{"num_hidden_layers": 13, "intermediate_size": 896, "hidden_act": "gelu", "norm": "layernorm", "norm_place": "post", "norm_eps": 1e-06, "positions": "learned", "qk_norm": false, "tie_word_embeddings": false, "init": "normal", "init_std_qkv": 0.0191, "init_std_up": 0.0191, "init_std_down": 0.00376, "optimizer": "soap_variant"}
Each number is 500 + 40 x the weight over its row's rms, rounded and kept within 0 to 999. Layers, rows and columns count from 0. Numbers have three digits each. The size before them is the row's rms in percent of the matrix's.

# layer 9 attention value, 448x224, rms 0.0397, rows 257-269, columns 112-223
105:515464533625473560494508545515541434550566515531487476426420529484537470521458475508539494491541568495515507498480541442550555436543537513461539513537483525478556518555436507483540424497545483507470444510481534526513498527494478556439521538525500469490429551519594547498506513503510464467504530471455534527530567536484493604546572559504
110:487543467519585491522542461487493528530494477545588466488462551501530519521494513507483450478467456510575492498504526448491483537486455465504484497504472497509532537480478493513460522486521473487546413468493477455543557492601533520498552531442503440473550500407555546522529538550586478478468510528546497605499471556508508486473499504516
114:462524487530524461441504468484470468475477504473536512440502512495517555456454550554498495457451466535531409487515505498540446509521469481473505568488556536461512509480473502487538454512465517435525472525530471530540449499431508507494513553573451555543466451515457472470505482502494437475498517506436533556599520493526541562456486511442
103:508475510488440506512486413439452481473436536484534461454497520455518552485520473578584501495538560553463547552499504535515494472465535510511546554461429426564425456407530555509539473497425503506526523503489488469494532444522502464449478448478471459483478538509507561521589520453517450448487407487512523525447423458506470493422487493471
105:477443563433445516499528594458536592519529509480526479539504488512470504499521429512483423537550494561461462541508499563527503460460509560500485529541447555486444490556486489408455530524493491546525477516462479569581537569458501459538491514496504517500519483478501508432470509560460470423496469539452444516525513438525468530495527412523
102:387489517507497495500503464497489532449525514468519520447558493550523517568450460478434534563522531516536516460567486432492453546470506447525458506447487500432532497513498531496476495504483487505477522575487504557524483547426473532512491500523395477565531491424455514546552551516502520495430570542513558544506463421459492462493633552459
109:397527469497501562481511489522503512548517584462421469423471499466557478509534485503477501479511523555559406509487534474498503482474475460533557533615528481513466547562468522525480489476498512536436555491503496458499539473454473457484473488505455433516533580517493566470440583517510493476497549507489556471520480537487507575502518511461
110:512478505467483544531485503460470484496443486468514550477464469463483527498574372529523556494517548585561470585491422523520503475482458467488518502510471508473506458512445513526468509528497495588474429514552487547483517534490486542563476513582567519561459466572567548433565479421499569538512478543478521510434485459542484521466526507417
110:466462541538498507486586463455569531390514519501548494451500503532516490471507532479529475477545532524479540491460527530539442533512529549501461502482494574527474521507561459559515441464537471465452525429548518458506486530521614520516534487565503482501506469530539526523522409383425429437522507505496526594507486545507489538517552497442
107:491473473417492488492585474564497501536464527431504557490567417506503534497467546446407544585490531557546508625518543503502601466460533564588495488490522505519468542475514489548460451484515467498594482514573485527438463529553562452496423519515502483418553521571526427445493527457505487548473477511487576455478542448518547476499532463579
114:519540485541476467505504487515538502503575508482421487589464446605505531507464459472504524536547535502470502492511511526583455516433458531479489533430506501469486620490540538454471495542475524543515460458504540471519555490518511418537580481463522423520502458456492503533495505419534477451537462500518414552477430486492489433473519535564
117:508441511502620424490469565474435515437476462515483534548534564482496423521460486421526496522475469507433456508523446475476464544449467492509487500499503609512522549477526502489500504581456505467532555529401459560534495550545474451527510508501450569485567458459485559575472477523458492542538509521397491451442504479562482470555420528492
111:497567541524525497440477538529487522507555528565542507506555556576424490470440454561528505439491495494462609523505479474498518494492412520485561525477484542503504436492405479496495479555525460513436448513472551503513486575576513494520540542477500503412499485522466518504501529479437456518543504560450467526429417516484523538492479384493
# layer 9 attention output (transposed), 448x224, rms 0.0471, rows 257-268, columns 112-223
099:555511503440490457492498505507491465491512517508482469557522471551465475547482500605609470444557504465526485487535416492526505505547497451420499505496525501469454458510588477550433520480506487462587573544498498536493507511519522456490437476533566542529515459531480538453474494542479542473434483538508532547476499437516388566527518516487
096:480512576485444452502529529557499464523502419570496534502505488516535454498506461508527511573473509580524505514475447503507496500522483557526552532531556507477544537526484539405502461468462548505448559511484533503476448479471503483572470469543511502530438540524486459567473473510525515499526449534501525469489624475594560560527470515431
102:461520516469549577486469497519462544493499483528413541534427505428466434495470428519555594483527508450509480469467485487460528534450489498465559493523524486631539482450504452473477537541501573454540471495472537481459547535574511503489462446470529488497484541527535541505533472483550498539433516485543509446407422471486480521448492447555
096:439523498430503485426573511536532484496507499518487523513508514597477476503479478516515505466450495531525506477521576460551483525558497491488405557455473549531526530538515494533534435499487522547444518459450467498503513518534438487464498556581523470485544467453541536509502508528496523512465522371513485540490493547508490476422496519459
094:573585476563479552573439561487513496507514550469469533517538627525479501490513520589479459500448420492537514453479478504513537475482412513540500492515464515411517478540542560532485494457523523524479520535505508593480401544525511468507503427473443568525495465523519524495576550484529443550450578551499527461514461595532564493479508529478
102:477458447484523488490523553445573581517477468497377529527482508462487464464527463549485492507500484475549476491502551518517495454509470556494477537562519497437492546445408479506507526500484525475543551550479519385478484500496571486437515483461539568454530532615560491468443499437481467468513459506532546543528569459462556448495424476504
101:591519499482436451528529540585524480535557505513523490501500496477450519532500507493485493516531453468524546458453446577472522535399507486545525461455368458472495475522505577520534474500433454513486529484495454513500513503461459550545517461578518500508525506587510539506467515545501488574507440515471475542516440507496527494491517452517
107:527479479497541532507503478490514544501568510532528505524493507504516505503454536493472516508565504453505529500487459412464464575536488517519583514541493531501447474565528430544494592533547499469516594475461551505494403433502551515503547457479492534422519510511481466498433456518510519442443468411494496493587496486455490518542456511506
101:512471528519547523530477497487470449534514510471473499498459533549477465476486519572486514466547462453474570437524484499481528390512558455543464493509530459512474438481593432479445528489470579550480472526478479556514559532454478459558406425486440451478495510461487560567531544525530553500498461450520493491542535470480535463466476462508
095:525478554529423577476485475491475501472523486480553501569485459475551499413500447519520458505455533505503512522484453495491477456463514451475507497493571526456463405580454537495510529443528528469505477412498444493461507535521472474472531487440473443539486510460589525550490558484542538465520493518498503503496452591462492391562501500488
102:511472558496504503426464477524572481490515525551553522448471543464501445493554552530492409419575513516513463513500529540477409460501527473556487512521468553453518471453491480550450463452514529552441516543471434470486436417542529536472407515512460538506484595499448496554520496457457467475481574531509563549498557492470581512548494441445
107:493552469506542533536546514510485551496414524516469539470461502525468514475496523561479495463489507544530532532537563519474478450508431540541508428456539470478498445518539485522556489571504519506510428510609544389483514432447530524535507534565519484561472548458478424451619577479540515540448536524530472510547458487517523430477494495445